config.yaml
norm_place: "pre"
attn_scale: 0.102
tie_word_embeddings: true
lr_mult_up: 1.24
beta1: 0.95
lr_head: 0.00987
max_grad_norm: 1.0
warmup_steps: 200
decay_fraction: 0.697
doc_mask: false
train_tokens: 197300000
dataset: "wikipedia_en"
Each number is 200 + 20 x the weight over its row's rms, rounded and kept within 0 to 999. Layers, rows and columns count from 0. The size before them is the row's rms in percent of the matrix's.

# layer 10 attention key, 192x192, rms 0.149, rows 0-21, columns 64-127
113,160,204,188,185,210,183,193,184,199,181,197,219,199,186,183,178,224,183,225,200,158,198,182,188,204,191,214,212,203,245,159,180,179,220,198,209,193,212,200,203,255,229,171,211,216,174,212,207,207,208,201,183,189,207,196,222,194,195,181,162,191,211,240,230
100,207,191,175,207,204,173,197,209,180,178,203,191,210,210,190,193,165,191,222,185,192,207,193,208,173,194,229,241,216,191,218,221,233,191,172,176,200,211,172,228,173,225,191,214,198,227,225,194,215,248,180,193,227,212,216,209,209,205,241,206,179,188,171,194
120,185,167,209,216,207,202,195,186,205,197,221,201,222,196,187,190,211,198,236,206,220,210,210,200,170,192,175,188,178,193,205,227,233,196,182,188,210,177,213,199,208,169,165,181,241,210,189,173,219,188,211,219,221,226,190,201,195,198,205,193,231,187,218,209
106,219,191,222,204,192,207,197,191,230,223,186,199,188,197,208,228,213,214,217,155,188,185,225,168,233,213,187,210,233,215,189,237,161,221,216,184,198,180,242,185,184,175,198,197,190,221,179,191,221,183,187,222,209,193,189,212,173,185,202,197,198,176,266,181
134,184,195,180,160,172,202,190,210,216,220,152,187,213,206,231,149,211,219,206,200,202,164,191,197,178,193,191,203,205,196,198,238,179,204,187,188,187,168,234,243,208,201,181,181,162,172,222,230,202,168,185,221,218,170,207,204,216,223,206,225,172,214,237,210
118,195,160,186,190,240,214,199,191,177,210,141,182,205,197,221,219,215,226,213,200,214,169,215,202,211,167,180,179,163,224,195,205,204,175,177,175,208,196,206,190,197,200,196,217,213,255,227,207,183,210,187,203,168,219,188,215,206,243,219,181,194,188,198,172
115,190,221,209,196,205,192,194,198,189,197,193,211,236,198,183,221,204,208,179,208,227,214,170,143,189,196,202,212,210,203,194,185,198,167,231,208,184,190,182,178,199,222,222,192,223,240,185,206,218,201,241,202,266,181,239,196,182,208,183,200,197,196,190,190
128,214,203,175,221,195,184,199,231,178,198,229,214,175,206,183,206,212,192,201,194,207,221,225,187,200,223,168,208,183,197,232,214,198,229,200,230,180,199,173,195,201,195,213,214,181,205,225,207,222,201,283,150,214,207,174,209,179,230,202,184,211,207,228,177
116,202,222,188,238,197,230,194,199,181,193,186,230,207,211,178,196,192,200,203,199,180,204,211,196,206,230,232,189,196,166,178,214,185,178,224,206,213,186,217,213,127,233,168,191,243,174,216,216,219,174,218,195,212,169,135,218,221,224,166,209,184,220,196,211
134,202,213,191,208,243,220,187,177,223,164,197,226,183,182,230,202,251,238,215,188,208,208,191,198,213,195,158,190,176,232,213,237,199,192,191,207,166,188,190,220,192,207,211,213,194,207,214,188,206,208,226,213,210,250,212,210,199,172,204,200,208,198,224,225
130,170,206,186,188,190,203,203,243,178,192,177,225,195,218,238,220,226,233,197,244,143,190,191,215,219,213,213,194,180,212,215,214,187,186,225,194,222,237,241,236,204,186,217,186,190,185,197,201,191,198,168,210,216,159,207,189,170,213,188,209,193,196,179,223
126,217,219,182,222,166,166,172,229,203,228,244,160,194,200,207,227,177,205,187,190,194,191,215,183,194,186,194,207,224,212,169,191,205,206,174,193,207,183,198,212,209,185,203,193,219,234,195,205,194,208,219,216,186,180,188,198,173,211,201,181,202,196,215,200
121,213,177,195,214,171,196,201,186,175,168,199,176,220,209,219,192,187,169,200,191,213,216,209,191,216,180,181,173,194,193,168,215,210,183,187,172,209,182,206,214,211,175,233,194,198,206,206,217,186,206,195,149,199,208,199,212,238,233,168,208,225,237,213,198
119,193,197,203,208,217,214,210,187,197,197,179,204,150,248,195,238,208,178,201,194,224,196,235,190,214,196,197,196,198,187,196,221,185,232,201,206,202,209,219,215,210,155,183,189,172,197,195,202,193,181,215,201,205,177,231,210,188,192,152,214,209,183,186,188
118,200,218,196,236,230,219,195,195,194,206,240,215,209,187,214,213,204,212,203,214,183,211,176,188,199,214,181,206,229,221,194,200,222,228,190,216,178,180,194,216,183,183,203,197,198,216,182,202,211,198,206,230,197,178,196,197,219,198,211,217,193,237,204,234
117,189,217,210,191,198,204,181,182,139,242,205,220,192,193,187,226,219,210,192,172,224,217,171,218,201,191,208,201,188,217,220,170,227,167,218,226,242,186,224,186,200,170,184,211,205,184,212,245,173,173,214,185,186,222,171,216,231,191,191,217,228,208,210,214
124,223,217,191,216,218,231,203,212,199,210,195,188,209,217,217,188,199,196,207,200,214,177,197,183,211,203,217,178,215,164,183,225,174,197,201,209,198,141,211,216,187,198,224,197,193,208,200,206,206,216,156,225,182,206,211,147,217,202,196,188,174,195,158,243
130,223,198,157,201,208,195,181,241,218,176,196,177,184,183,171,196,202,200,213,211,183,181,203,206,226,155,217,189,198,229,214,197,216,200,222,179,210,181,213,197,221,218,186,184,204,197,212,180,194,227,175,198,200,211,195,221,170,244,191,229,180,160,194,188
130,189,213,240,248,213,169,218,203,205,192,204,191,187,203,188,210,215,192,199,190,202,213,201,183,196,159,193,215,213,181,190,219,199,231,183,164,234,226,159,185,149,210,223,187,191,224,197,196,203,187,156,182,168,174,180,204,191,179,225,211,202,205,191,180
129,196,192,183,206,190,229,200,191,196,212,173,166,222,193,223,166,210,200,185,193,211,221,231,192,190,182,216,222,188,158,193,161,195,180,240,205,194,190,167,202,221,229,209,205,191,192,224,190,197,175,195,179,236,213,205,199,202,207,182,172,207,152,218,201
115,185,170,222,239,205,174,230,185,190,200,216,204,186,182,180,187,206,181,169,231,218,190,194,175,203,197,182,242,209,193,190,191,194,203,192,206,185,142,185,187,204,204,208,236,215,185,211,210,160,212,194,170,235,208,147,187,247,188,221,211,202,199,172,167
123,205,220,212,216,239,201,178,167,193,208,193,197,195,200,202,163,181,153,231,208,196,212,183,184,174,182,168,190,229,197,172,206,205,206,154,217,188,204,191,213,222,190,183,201,178,186,172,172,188,173,175,208,218,207,212,222,199,159,205,206,187,187,221,226